From a checkpoint of a small transformer trained on Wikipedia.
Size: 15 layers, 3 heads of 128, vocabulary 5558.
Architecture: learned positions, hashed n-gram embeddings.
Training: a variant of Adam for these matrices, 278M tokens, 4236 steps.
Each number is 50 + 12 x the weight over its row's rms, rounded and kept within 0 to 99. Layers, rows and columns count from 0. The size before them is the row's rms in percent of the matrix's.

# layer 10 MLP down (transposed), 1024x256, rms 0.0567, rows 13-26, columns 0-255
102:38 50 48 33 51 65 43 32 27 51 62 48 45 36 35 58 37 62 52 54 37 64 29 54 38 70 41 32 54 20 37 58 52 28 37 41 61 65 25 53 89 34 33 38 70 44 29 47 44 65 43 33 46 41 53 64 50 73 34 52 80 54 56 34 45 42 36 60 65 43 52 45 46 52 50 57 50 54 64 59 50 54 47 50 49 60 57 59 42 48 50 63 62 41 60 64 58 56 62 32 46 40 69 63 44 48 42 34 44 71 46 23 39 52 47 53 35 45 40 63 68 57 41 40 59 45 37 43 27 57 40 67 64 59 41 53 59 31 45 37 52 47 45 53 44 48 39 56 34 38 45 55 64 73 49 58 65 62 38 40 37 54 32 42 55 36 42 70 37 53 53 50 46 38 61 33 54 57 46 31 35 59 52 48 35 74 48 37 55 40 54 35 41 33 18 61 21 42 61 61 51 51 40 56 36 42 51 55 40 33 35 52 44 67 51 66 54 43 37 23 69 36 46 65 60 47 53 62 58 48 51 55 46 63 39 43 46 43 28 47 57 37 52 54 59 63 50 51 51 61 42 73 47 52 61 70
092:54 48 46 36 47 49 49 37 46 51 59 47 55 28 42 33 34 40 32 53 55 43 54 32 55 56 35 64 47 49 34 32 25 52 68 57 65 43 44 66 68 53 53 20 55 30 37 59 52 42 29 42 43 35 32 45 37 49 42 29 63 38 33 56 30 45 38 49 61 59 48 66 65 49 48 53 51 44 40 35 38 57 51 32 49 41 47 84 53 55 48 39 68 49 43 48 62 49 62 46 56 63 43 48 47 52 50 24 49 31 48 46 58 58 56 43 42 49 41 48 44 46 44 52 57 42 52 49 45 46 67 56 52 44 58 62 31 60 55 64 53 59 36 61 60 65 46 37 54 37 72 54 52 74 41 57 40 59 66 53 53 42 30 42 61 66 35 41 46 64 64 47 54 47 27 53 21 72 60 51 47 61 41 47 54 45 64 61 65 64 62 21 60 70 50 38 62 65 50 28 51 52 31 54 44 40 69 57 45 37 51 50 46 39 47 23 23 51 62 58 66 46 71 49 29 53 49 35 44 71 42 33 25 49 52 39 33 52 34 51 13 63 49 49 33 56 27 33 39 36 31 41 54 61 47 40
094:49 53 46 59 47 54 56 37 72 48 62 61 53 54 65 42 50 50 58 66 66 61 69 62 37 53 54 49 46 23 62 46 63 45 44 18 37 33 38 27 82 43 57 51 56 66 51 48 69 44 60 45 46 74 57 34 45 48 50 61 40 52 29 45 76 45 43 44 45 37 57 55 44 69 44 46 51 63 38 52 64 36 35 61 40 66 63 55 38 51 46 46 48 56 48 29 48 49 50 88 40 35 24 68 63 47 57 49 49 64 54 38 59 65 45 33 33 39 58 45 48 25 41 23 52 73 43 43 57 68 48 56 43 41 70 31 65 60 52 53 43 30 35 54 13 52 59 54 45 54 35 46 51 61 59 41 54 51 55 48 51 44 38 60 54 45 57 66 48 58 61 65 50 73 47 70 56 46 62 58 33 41 59 51 43 53 54 68 59 53 41 61 67 69 48 56 72 55 53 43 58 49 43 68 51 60 45 32 51 46 31 62 79 34 62 73 49 58 48 48 64 46 65 51 68 31 55 56 50 36 40 35 56 68 63 41 44 34 55 66 62 61 47 58 46 58 45 48 41 52 55 59 53 20 59 59
107:56 46 24 60 65 27 62 49 49 66 59 60 45 76 30 48 39 74 51 50 46 42 56 26 88 57 44 63 49 41 71 60 59 66 46 52 54 52 54 28 47 38 64 46 52 29 28 59 42 32 62 53 54 63 49 45 56 76 59 35 38 75 59 48 61 35 70 35 55 37 63 40 42 62 46 29 43 60 54 49 63 62 38 66 49 52 55 66 50 81 62 70 45 52 49 46 54 38 36 50 49 47 56 47 51 66 58 66 50 34 42 62 63 43 68 67 38 78 67 66 46 44 42 40 58 28 48 61 59 48 47 57 39 43 44 64 38 57 49 46 66 45 62 66 35 45 30 48 65 26 50 52 49 43 37 47 42 57 54 54 38 65 56 56 51 50 51 47 57 56 31 41 53 63 40 43 44 46 72 52 48 36 36 48 38 63 59 44 38 40 27 45 36 37 51 50 72 43 53 38 66 59 51 71 47 39 45 67 75 44 49 20 66 55 32 46 48 41 42 36 35 61 37 29 56 44 56 62 51 58 49 67 58 49 37 47 50 43 48 47 57 62 33 42 37 28 63 61 50 37 51 54 57 52 49 29
105:56 55 33 58 39 34 59 47 55 30 39 44 44 48 24 37 61 53 65 34 60 58 53 17 41 51 62 43 33 45 60 66 49 42 77 29 52 58 49 53 45 40 62 79 64 37 73 43 41 46 22 41 53 40 43 39 60 79 46 55 54 37 47 71 23 57 55 57 50 67 35 56 35 68 53 40 69 65 47 51 60 63 75 46 54 55 38 40 54 53 61 38 69 44 55 56 44 45 47 52 44 61 34 71 50 55 55 43 52 42 33 71 47 52 41 35 25 36 67 54 52 54 66 48 57 40 49 42 34 52 37 66 32 33 65 42 42 52 38 52 49 63 66 31 53 43 53 37 49 43 55 27 72 38 73 53 68 55 43 50 33 55 43 48 54 51 57 33 52 37 73 36 47 49 53 44 45 48 53 42 77 39 50 42 49 60 50 60 66 66 49 38 61 41 39 50 55 55 56 62 47 55 41 57 61 50 51 29 74 51 63 44 58 34 42 64 70 34 60 54 33 65 62 54 46 38 57 58 43 66 71 36 47 46 48 28 38 61 40 51 42 30 66 62 49 49 65 52 39 68 53 52 64 29 40 59
081:56 42 48 54 56 52 52 32 59 48 59 28 56 49 31 83 54 44 57 51 51 54 51 41 55 51 80 38 58 51 38 70 49 50 39 53 29 54 44 28 96 37 35 43 45 54 36 42 51 61 59 56 44 64 61 64 69 52 43 55 48 64 66 29 52 69 65 54 57 56 51 40 41 39 26 28 41 60 37 43 69 59 61 49 46 32 51 63 53 52 41 60 54 55 47 54 53 34 33 48 49 55 46 47 60 38 35 53 61 38 29 50 46 67 36 64 60 69 47 80 62 44 66 48 29 45 62 65 52 45 30 43 19 70 42 46 38 42 54 44 49 46 38 42 53 37 44 59 42 30 48 69 60 30 49 47 50 41 43 41 51 43 46 52 53 52 62 53 61 53 40 66 51 35 45 48 52 39 58 48 51 24 51 48 46 67 63 70 52 39 57 53 42 42 67 48 56 38 47 46 50 41 59 38 60 43 76 40 65 29 31 69 58 41 58 44 57 37 70 41 33 46 55 64 54 40 76 53 20 47 37 52 56 56 69 39 61 51 47 75 60 36 53 49 42 68 41 34 51 53 39 50 68 58 27 55
099:62 57 45 64 56 42 44 55 72 48 41 55 56 42 65 36 42 50 36 47 66 57 40 30 49 28 59 54 32 39 47 65 66 51 58 40 49 58 48 47 82 32 52 47 43 36 66 64 51 54 39 65 53 37 53 44 75 50 49 57 51 47 51 48 43 46 59 42 48 40 67 56 42 38 30 65 34 60 56 75 49 63 73 43 44 65 42 52 44 55 19 50 49 48 41 67 59 46 41 55 45 44 54 59 42 48 52 57 61 59 27 63 63 62 34 51 57 42 53 23 33 49 51 77 33 47 38 45 39 29 64 62 70 48 55 29 45 42 82 51 41 43 31 31 71 46 48 47 36 57 42 75 32 35 60 67 52 58 38 73 52 45 53 48 45 50 61 57 67 40 52 52 48 48 63 00 79 47 57 55 78 48 49 55 48 54 41 48 52 58 74 58 53 41 57 44 62 29 65 50 69 43 68 49 47 36 58 57 48 62 44 46 54 45 54 39 39 59 59 52 59 43 55 50 41 42 42 54 45 46 26 38 51 67 32 51 49 39 54 60 50 45 60 51 45 61 44 53 22 38 41 48 40 29 42 59
093:48 50 43 38 54 59 48 31 55 46 42 51 50 84 47 58 60 63 44 58 58 48 58 46 20 43 44 53 33 38 52 67 53 51 52 37 65 53 58 54 77 71 60 50 58 33 39 22 42 66 43 30 44 76 53 55 29 81 43 58 30 37 42 50 63 59 24 44 60 56 51 55 67 72 59 61 80 76 46 53 36 22 59 48 45 58 50 72 53 21 53 40 66 47 35 38 77 52 40 45 52 51 59 40 42 45 42 52 50 65 56 50 36 40 58 34 49 64 55 57 26 68 48 52 46 49 30 52 48 44 53 58 38 63 54 56 52 49 55 38 47 60 45 40 34 36 28 63 49 37 63 45 38 73 41 56 43 86 41 49 51 48 39 40 56 34 43 64 55 56 27 58 66 59 49 23 53 47 59 37 41 59 62 36 49 60 53 49 40 55 54 49 31 55 40 71 40 45 57 53 44 61 45 54 53 50 37 64 34 45 55 53 50 55 37 50 47 62 27 55 50 55 58 41 66 62 56 51 52 42 38 79 39 63 35 58 46 57 59 63 44 56 38 56 45 61 38 43 30 32 41 55 49 32 56 50
089:40 49 35 77 58 50 41 39 29 49 38 63 37 49 63 51 48 59 47 48 42 51 49 55 57 40 47 40 43 41 54 33 55 50 28 49 46 70 53 71 99 43 64 49 45 40 43 59 57 53 64 57 44 38 62 64 29 78 57 58 48 43 32 54 44 39 50 52 54 56 44 43 48 70 36 34 56 63 32 29 48 48 33 41 43 52 70 60 52 62 48 50 59 74 68 59 55 46 30 45 63 61 54 51 55 41 54 59 82 47 65 61 40 44 44 46 53 47 67 46 50 53 50 59 50 47 24 52 41 42 62 51 54 46 45 81 56 49 36 42 49 67 43 46 34 45 55 46 59 67 53 37 59 54 53 58 35 38 76 51 55 39 54 63 51 27 33 38 57 65 65 42 39 58 69 23 50 54 57 53 55 46 34 50 50 61 51 54 48 55 54 54 31 27 23 45 57 45 58 47 39 53 33 46 32 59 38 58 39 33 51 24 59 57 34 56 55 48 36 46 59 50 56 48 58 60 53 47 50 35 46 48 48 66 46 51 56 45 56 60 67 67 47 68 55 29 34 70 53 66 47 50 36 47 36 67
096:28 22 53 59 54 31 45 68 54 52 59 47 65 60 36 47 61 60 57 56 61 56 44 62 48 48 59 60 53 32 51 71 50 66 47 40 45 57 25 42 54 63 66 57 76 61 29 45 43 47 40 87 58 40 17 48 58 54 69 46 53 33 35 58 52 59 54 51 47 50 48 35 48 56 71 34 53 69 35 41 60 23 51 68 57 69 45 62 54 50 57 51 51 44 23 47 36 49 36 55 49 44 40 54 43 51 46 51 60 66 59 77 34 47 76 56 49 51 61 58 55 40 60 31 39 30 44 73 29 40 46 69 44 53 60 52 53 50 68 68 52 48 47 46 35 63 51 60 53 44 50 64 47 50 54 73 77 62 51 50 41 59 51 52 64 51 27 60 70 74 41 66 28 40 57 53 45 34 69 48 56 40 45 55 55 54 52 38 43 42 50 48 51 38 44 54 54 51 40 29 47 38 44 50 67 59 58 63 52 46 36 74 67 39 54 81 53 47 64 29 50 56 70 48 54 56 54 31 29 41 52 68 48 60 46 55 49 54 41 69 58 48 66 38 35 49 48 44 55 40 56 54 26 48 50 75
101:45 68 63 37 43 58 55 56 55 55 11 45 61 35 57 57 49 44 55 58 35 42 29 30 44 47 61 46 40 28 53 69 36 57 53 38 38 56 37 51 25 66 45 67 32 35 44 57 57 47 68 51 48 57 54 46 74 49 41 39 39 69 41 51 55 45 41 32 61 54 31 46 40 46 44 65 66 47 35 28 71 30 55 48 41 31 33 54 66 56 50 39 69 30 66 63 44 41 53 35 55 65 63 32 30 57 46 51 45 67 63 36 50 39 43 40 39 66 61 46 50 59 28 53 32 58 62 49 65 47 30 37 32 42 53 54 42 52 54 60 63 41 70 40 66 49 47 56 46 69 71 46 60 52 32 31 56 51 32 55 64 61 44 57 63 49 74 59 39 55 66 60 69 59 42 63 49 28 78 62 52 37 63 46 63 69 57 59 59 51 40 53 42 31 57 70 46 52 43 61 69 46 64 33 47 49 57 50 56 32 38 58 51 44 54 37 50 44 55 58 70 52 58 43 28 65 62 58 21 35 53 40 51 49 78 60 38 40 50 50 33 49 39 49 47 59 64 29 47 56 59 52 54 56 49 52
104:61 47 60 33 23 38 46 50 52 31 41 57 55 78 40 41 40 31 59 54 56 40 42 53 44 33 55 40 32 46 48 51 49 42 61 53 40 61 40 58 18 56 55 25 45 64 56 45 51 54 71 46 52 50 54 51 63 24 52 57 64 30 45 40 56 66 53 61 49 45 50 52 57 52 37 43 22 66 57 52 70 42 50 51 47 57 64 45 60 45 69 52 63 52 50 53 54 31 47 18 37 51 59 62 49 75 60 60 51 42 57 39 58 82 38 70 75 40 51 56 51 38 55 39 45 40 29 49 54 55 26 40 43 18 53 43 67 44 65 60 41 73 71 48 21 39 37 74 42 46 45 54 36 42 55 41 54 45 52 64 63 62 57 61 64 55 56 57 58 51 59 47 44 67 42 55 27 44 50 55 46 48 56 62 35 63 41 52 56 59 67 61 36 53 59 72 48 49 54 71 34 60 66 42 58 56 62 45 55 42 56 36 32 42 54 59 73 55 70 64 36 19 48 57 37 38 52 37 34 60 48 43 41 42 59 64 60 48 48 41 31 58 64 52 50 35 59 37 23 36 54 61 59 55 50 41
111:57 44 59 48 55 75 50 34 36 37 53 48 49 48 50 33 31 56 13 43 38 56 35 65 58 48 61 62 51 44 27 55 49 44 60 70 45 58 37 54 96 57 38 27 37 38 43 62 30 39 46 66 55 40 48 47 43 36 51 37 49 61 62 68 53 48 21 48 57 54 60 31 68 29 59 38 47 51 62 51 38 62 56 39 53 40 52 62 59 32 51 72 59 44 65 55 53 50 53 65 48 51 53 47 69 60 30 30 35 46 56 61 47 33 53 31 39 59 58 48 42 62 48 71 43 43 61 53 61 38 67 51 59 47 41 48 48 52 44 56 72 52 41 31 64 65 54 43 46 29 62 56 68 59 40 31 46 54 40 68 60 42 50 60 28 46 42 46 51 65 69 60 41 64 65 68 30 53 61 51 38 43 58 50 40 80 62 63 41 45 57 38 51 39 34 39 50 59 27 38 58 46 62 43 62 53 61 51 35 58 44 45 61 44 49 44 47 50 61 37 60 24 51 65 27 54 47 47 40 60 37 65 37 45 55 32 23 48 65 41 61 48 60 46 39 59 58 34 62 45 55 37 29 71 42 45
098:38 52 48 51 43 61 50 58 66 59 63 30 34 52 50 51 56 65 70 61 62 32 43 38 54 56 53 53 38 48 43 40 43 29 65 53 46 55 45 69 52 40 48 50 31 45 41 58 54 19 49 33 35 43 38 45 74 61 49 45 46 39 45 53 21 37 63 44 60 42 48 47 22 51 72 49 54 69 59 71 58 39 59 58 24 47 61 42 46 51 25 56 31 42 33 30 43 59 61 30 52 47 47 47 50 32 53 61 44 41 56 55 51 31 65 37 27 50 48 50 54 51 65 24 26 50 56 47 36 40 58 47 45 65 53 59 53 32 33 56 58 38 60 35 61 57 53 60 43 48 23 58 51 51 38 49 74 37 44 66 39 34 46 46 69 64 65 63 28 41 53 26 86 35 44 41 53 38 25 50 50 42 38 55 57 49 40 34 50 60 37 55 42 62 38 46 52 43 39 47 58 58 41 49 42 44 39 59 68 45 42 38 34 37 45 52 72 72 44 45 47 46 25 35 45 42 30 47 46 57 58 41 52 71 31 48 56 44 63 24 47 43 50 71 41 47 57 46 45 74 69 51 64 38 52 47
# layer 10 MLP up, 1024x256, rms 0.0655, rows 14-26, columns 0-255
092:41 43 51 77 62 57 43 45 40 40 61 71 63 34 54 50 45 50 53 46 46 50 47 57 45 51 57 26 52 33 47 62 19 39 51 43 36 48 51 46 48 31 38 48 48 22 56 26 48 35 53 49 60 61 42 51 70 66 46 43 50 61 37 44 57 46 47 50 61 47 53 69 43 35 56 41 43 68 33 38 22 31 47 61 53 49 64 54 68 42 45 40 66 53 47 50 67 65 43 52 28 65 23 39 53 35 43 51 57 42 59 44 56 67 58 42 59 56 37 29 43 45 72 67 70 55 48 49 57 35 53 33 47 30 39 43 53 43 45 63 68 37 42 41 62 64 58 50 55 53 62 39 60 45 29 43 46 45 38 46 45 53 57 38 77 39 76 60 58 61 66 56 54 39 42 60 55 46 41 59 40 52 40 64 54 61 49 67 46 59 31 65 51 61 46 39 56 50 52 30 45 43 53 59 64 48 56 39 54 46 39 65 60 19 36 42 94 46 46 58 34 61 58 79 21 62 33 46 56 43 52 50 54 60 64 59 61 54 31 52 38 62 80 54 39 62 28 62 60 43 33 56 49 67 48 49
096:62 52 47 47 55 74 42 45 64 54 61 38 36 33 51 50 54 41 31 44 41 20 33 51 37 66 51 56 55 38 46 67 53 64 32 69 64 27 41 70 48 60 43 47 54 61 52 48 34 45 44 40 49 45 63 42 54 47 63 52 66 51 63 28 55 51 41 70 56 62 57 58 31 66 47 67 46 42 57 59 19 65 59 41 65 44 52 41 43 44 43 50 24 21 43 51 57 56 72 48 70 49 59 55 43 32 24 38 37 48 43 54 39 42 54 47 49 66 61 36 26 47 43 46 52 69 42 43 45 44 67 41 42 34 54 51 45 48 46 70 57 62 60 40 66 45 65 42 66 72 34 45 38 51 42 62 50 45 40 50 55 47 69 57 55 49 37 54 29 46 45 53 60 64 62 73 51 46 49 51 46 49 47 77 14 37 35 70 19 47 60 43 48 45 31 47 55 62 44 64 18 57 50 58 48 44 73 50 54 61 64 46 57 57 49 12 47 59 70 36 62 48 57 44 61 68 48 63 60 58 55 53 28 46 46 49 44 54 53 48 59 44 79 51 46 49 44 34 44 57 60 48 51 46 39 65
102:52 56 63 53 43 47 47 50 60 49 66 84 41 48 14 57 36 49 60 76 43 49 33 45 59 49 45 37 46 44 42 57 59 53 49 81 58 51 39 34 37 67 74 52 46 29 42 48 31 32 45 51 48 54 43 44 57 53 37 47 46 61 49 57 59 41 55 36 48 64 41 38 36 38 39 44 45 64 47 49 35 50 58 47 53 46 65 46 42 62 56 69 52 27 47 37 46 58 60 49 48 57 30 59 48 47 42 57 41 43 43 48 73 30 38 51 40 77 48 55 41 44 41 56 60 54 46 47 62 48 69 53 52 71 42 61 25 47 47 81 49 41 65 51 47 21 49 51 57 50 54 57 59 47 36 42 25 51 43 61 54 63 68 51 64 54 55 57 36 49 59 55 50 32 51 57 57 49 56 57 47 21 49 59 49 32 36 48 52 32 31 63 58 46 62 70 51 56 54 36 39 54 43 51 49 47 59 59 50 57 38 44 44 85 38 65 58 34 39 37 43 47 33 29 57 50 72 59 68 55 31 39 54 64 63 41 47 52 56 87 41 81 41 64 34 34 44 56 48 28 64 82 55 62 64 51
105:50 38 42 57 55 46 53 53 55 51 52 44 52 34 53 31 52 60 57 29 54 52 65 46 32 57 48 45 42 17 60 58 33 31 49 58 43 33 51 55 38 23 72 33 64 47 52 26 52 36 36 35 49 32 33 42 66 65 37 35 55 61 39 53 36 26 32 39 25 47 43 56 21 45 61 41 39 67 71 53 30 56 54 58 32 41 41 74 61 48 43 59 55 43 38 79 49 64 54 75 36 61 38 58 56 56 41 46 59 55 60 50 44 52 52 44 53 62 41 18 42 60 52 67 45 31 51 37 48 56 45 40 52 43 64 38 47 54 41 47 68 56 59 57 59 36 60 52 52 52 29 49 33 59 37 53 57 41 57 40 41 45 64 41 69 65 51 55 52 30 56 28 61 34 20 53 53 36 49 76 62 65 48 54 40 52 59 40 47 42 54 57 59 58 63 59 41 49 49 45 47 49 56 50 27 60 52 52 65 63 55 68 39 34 47 61 52 58 63 58 44 73 41 70 36 54 64 66 59 47 45 23 48 54 48 53 68 47 32 35 42 65 54 61 43 41 56 69 68 43 38 39 49 41 20 56
081:41 44 55 56 45 48 58 46 52 45 52 61 60 45 47 40 40 44 54 42 54 47 48 58 68 27 78 55 51 62 47 49 44 40 55 48 43 57 58 44 38 47 48 38 53 66 52 36 49 49 44 43 41 63 60 46 68 43 66 49 27 62 56 36 26 60 59 50 54 37 50 53 63 56 81 75 58 51 68 65 38 45 40 41 66 62 47 38 36 24 43 76 59 36 38 33 47 13 72 51 42 35 48 65 56 53 46 62 48 55 53 51 75 34 72 42 57 58 50 39 59 26 28 41 44 52 44 52 70 42 55 37 53 30 68 58 54 49 49 52 49 16 49 34 58 37 48 43 28 70 47 48 25 54 55 40 61 45 47 50 44 62 46 48 53 54 57 51 48 49 46 53 42 45 36 52 33 56 44 35 49 52 48 46 43 53 51 58 53 26 76 49 38 66 42 46 66 48 29 48 60 62 37 71 49 54 48 62 20 61 57 37 33 69 50 49 41 39 41 34 54 47 46 43 66 74 61 77 53 49 41 18 53 40 43 66 43 33 69 42 38 39 39 30 47 40 57 52 24 50 75 56 40 57 53 66
104:47 33 51 60 41 34 53 55 54 34 51 58 48 27 51 26 57 73 77 63 42 66 49 39 54 38 40 74 41 44 46 52 33 40 81 56 56 47 35 41 49 40 48 55 59 71 47 40 53 53 42 37 55 49 37 37 30 52 54 39 62 55 42 55 45 45 48 64 53 52 46 45 44 48 42 46 46 45 48 39 50 54 47 48 35 69 35 60 46 58 50 59 58 40 29 75 50 38 78 46 36 54 52 52 53 30 59 51 61 26 84 58 58 67 46 28 49 41 46 27 61 47 52 67 58 65 46 37 41 59 56 53 49 51 76 39 22 79 53 52 42 40 36 40 51 48 65 36 29 67 44 63 54 49 63 47 52 37 65 52 44 29 55 41 66 68 47 46 36 47 65 55 57 46 43 52 50 40 70 70 66 46 49 48 51 49 32 50 62 46 62 46 65 46 53 72 53 26 43 25 31 37 46 57 48 57 53 67 52 27 64 61 60 47 34 50 54 48 83 54 45 47 46 50 53 65 41 49 47 41 34 31 34 43 39 44 62 59 35 66 37 59 57 41 34 71 40 76 57 33 70 45 39 44 52 48
090:36 62 46 49 57 46 48 43 42 62 39 39 49 47 39 56 44 45 29 54 50 38 43 47 55 57 72 52 42 51 38 51 52 50 56 35 61 61 35 54 48 46 44 42 30 53 61 37 32 59 36 53 55 77 64 53 67 64 55 40 44 24 42 48 24 50 49 57 33 49 43 31 26 49 62 54 47 65 38 49 66 54 50 65 66 40 58 55 67 58 51 63 48 53 49 60 54 60 37 48 66 52 31 69 54 30 49 26 59 37 57 57 48 40 55 51 58 65 62 50 69 63 72 58 60 34 55 55 26 37 45 38 69 42 49 42 39 46 46 44 43 61 65 30 67 60 71 55 23 66 47 60 58 18 55 61 58 35 83 61 64 42 33 47 64 41 48 17 83 48 60 59 41 29 63 53 50 37 63 46 50 58 58 49 56 43 49 47 39 62 49 54 43 42 37 46 63 54 40 58 39 58 64 66 60 52 58 25 41 69 54 47 27 57 54 22 46 46 56 60 51 48 63 61 45 66 78 69 49 39 35 37 44 41 29 47 43 71 55 45 53 45 49 39 42 63 44 32 44 52 71 64 43 51 63 45
090:44 41 38 41 37 64 64 55 52 53 48 33 51 39 39 46 42 36 27 36 60 51 35 56 43 44 56 50 39 60 49 59 42 40 32 50 48 32 49 38 49 54 39 44 31 77 59 30 54 57 30 48 51 63 43 46 80 45 31 41 46 47 57 33 71 32 62 50 57 49 57 39 35 29 65 41 47 60 30 48 31 50 77 54 46 69 28 40 40 52 42 49 47 45 25 59 42 58 64 52 50 57 38 43 42 53 41 32 48 59 32 53 70 19 55 50 51 66 78 41 58 59 43 20 59 60 53 33 37 49 63 56 55 20 32 43 48 50 35 34 45 35 50 52 63 40 40 60 45 52 34 67 53 37 53 48 41 53 63 61 51 52 51 58 31 46 68 39 51 42 62 74 47 52 46 52 34 56 50 52 67 49 52 49 59 40 32 49 63 38 59 48 33 62 45 57 62 37 41 43 59 59 51 48 70 32 52 51 38 57 57 36 50 56 36 36 56 54 50 79 54 45 51 46 16 53 46 61 48 47 31 51 58 48 55 54 29 55 58 50 53 44 77 26 54 50 37 21 47 29 49 63 42 66 71 70
091:56 72 58 44 46 55 48 42 37 35 41 54 61 56 48 49 51 26 65 45 59 47 55 67 42 66 53 52 48 56 54 38 62 57 51 59 44 67 53 71 39 48 69 28 50 72 52 30 35 52 51 61 41 46 54 38 48 46 51 54 59 42 65 58 29 55 55 54 47 48 48 59 54 62 41 72 51 44 55 71 56 46 71 42 47 54 68 44 52 64 30 43 40 36 47 55 49 39 49 36 58 49 60 36 70 51 67 55 48 52 54 58 52 38 52 56 48 39 57 43 49 26 61 38 45 58 49 42 39 52 53 69 69 43 49 61 56 39 44 40 81 30 59 47 26 45 40 31 62 55 64 52 34 35 35 26 63 39 29 53 56 67 79 49 47 58 51 39 59 75 40 36 60 62 57 43 48 52 24 70 72 51 60 70 50 43 46 47 56 50 58 31 35 48 41 38 34 69 39 36 20 26 29 41 36 47 62 40 58 50 29 40 59 66 61 53 49 33 36 57 66 57 46 42 51 49 67 62 66 53 43 35 75 51 36 43 38 47 58 65 60 35 49 65 39 40 39 95 51 44 57 62 50 56 43 63
102:47 34 43 81 50 48 58 45 67 40 63 50 52 32 68 50 63 45 49 63 47 29 20 63 53 47 29 42 56 45 51 44 40 48 57 44 37 01 64 76 45 49 34 73 39 49 53 52 41 39 25 43 60 45 44 49 58 61 57 60 26 48 53 50 44 27 58 57 36 33 50 43 33 67 53 45 46 64 70 49 37 52 53 51 55 56 54 61 42 39 53 50 48 53 60 60 61 64 58 57 49 63 36 58 55 58 27 31 61 30 52 56 51 59 64 39 31 33 31 33 55 59 50 71 39 54 62 54 56 31 64 34 56 37 85 42 58 40 41 66 56 39 50 44 42 61 57 32 45 59 45 42 45 50 64 52 52 18 66 48 45 55 42 51 53 67 44 57 50 39 46 41 61 35 41 49 57 63 44 58 46 58 60 52 45 45 58 48 68 38 48 62 42 69 75 59 58 50 43 62 39 21 53 40 51 62 34 68 56 37 61 62 60 43 40 45 45 31 58 54 43 50 56 35 59 53 57 41 45 51 46 49 56 70 52 52 19 62 50 36 29 52 60 47 41 52 52 62 76 52 51 74 47 49 29 46
106:45 55 68 28 46 51 44 51 29 69 58 33 42 38 41 58 39 47 47 53 42 60 49 64 56 39 45 66 40 43 26 49 56 42 66 35 36 52 24 45 43 40 63 42 61 40 60 42 40 58 39 62 46 46 41 41 44 45 39 19 41 55 55 48 35 65 62 49 37 48 60 36 61 54 60 53 47 37 37 54 43 64 51 52 29 39 44 40 42 27 54 52 78 53 31 45 49 45 48 74 74 50 45 39 61 53 75 32 54 54 48 53 73 45 57 55 64 47 47 45 58 38 69 42 55 37 59 42 69 45 51 35 39 59 30 27 16 55 34 32 52 62 54 47 56 58 53 51 25 41 40 46 41 25 48 53 62 50 35 76 69 45 54 64 74 64 59 43 47 58 49 30 64 32 32 48 47 38 30 72 71 42 47 59 50 57 30 46 49 49 45 50 37 60 69 21 44 65 48 41 40 68 41 45 30 46 72 57 60 67 55 63 32 39 46 57 54 49 58 60 60 46 35 39 31 56 53 58 42 42 52 48 49 57 60 49 45 41 58 64 70 62 51 31 25 74 40 49 57 56 51 54 56 57 39 40
113:41 46 57 50 61 61 68 39 32 47 62 40 52 40 55 52 37 40 37 61 51 31 47 47 47 60 59 70 48 45 23 54 52 54 46 55 34 55 58 52 46 31 54 30 29 48 53 55 48 21 52 82 36 61 52 30 46 42 49 55 76 50 64 59 54 53 42 51 42 33 54 41 53 40 73 49 18 51 58 40 40 76 51 58 72 53 71 69 60 42 57 66 58 39 60 59 38 42 50 67 56 59 52 29 37 53 40 19 55 52 43 48 44 41 57 44 47 43 47 46 56 57 57 59 63 49 56 64 56 55 73 28 59 48 26 37 36 51 43 48 60 57 37 40 68 31 56 35 36 57 70 42 47 42 33 40 38 46 41 66 61 36 58 39 27 42 50 35 41 64 72 71 56 52 51 65 60 42 44 72 62 18 54 63 52 50 43 70 39 46 42 46 69 52 32 35 57 44 44 42 66 40 59 73 58 49 40 42 41 59 55 46 83 49 45 38 71 55 68 58 47 66 51 60 41 57 59 40 47 49 53 49 49 59 34 38 47 54 72 52 38 53 56 34 51 50 57 50 39 54 50 40 39 77 29 34
094:41 52 47 53 26 64 37 51 57 50 53 31 73 28 47 38 32 40 39 49 69 24 52 46 44 39 46 72 46 21 44 51 37 52 45 53 53 57 33 62 45 64 47 40 54 54 41 47 47 62 51 42 40 48 34 46 72 58 41 31 66 59 44 27 62 32 65 61 55 29 61 39 49 35 56 51 29 41 10 35 53 54 26 58 50 88 33 53 64 65 36 46 55 52 30 65 42 36 37 44 72 40 47 66 28 35 51 49 59 57 37 23 40 53 60 46 66 53 53 41 34 50 59 77 59 53 60 43 46 47 49 42 54 42 54 50 37 56 50 39 60 59 63 61 53 33 48 64 35 46 69 62 61 48 64 46 61 50 48 35 49 61 29 50 63 50 47 43 57 45 50 61 36 26 40 60 58 33 59 69 51 56 49 51 41 57 49 49 53 52 44 53 50 30 39 30 60 33 55 62 63 50 47 73 62 51 56 54 46 59 53 36 60 31 38 41 52 48 33 81 52 44 60 56 55 72 33 66 57 39 53 33 45 62 52 48 51 74 66 56 55 45 34 55 40 60 52 46 53 53 58 31 26 47 53 40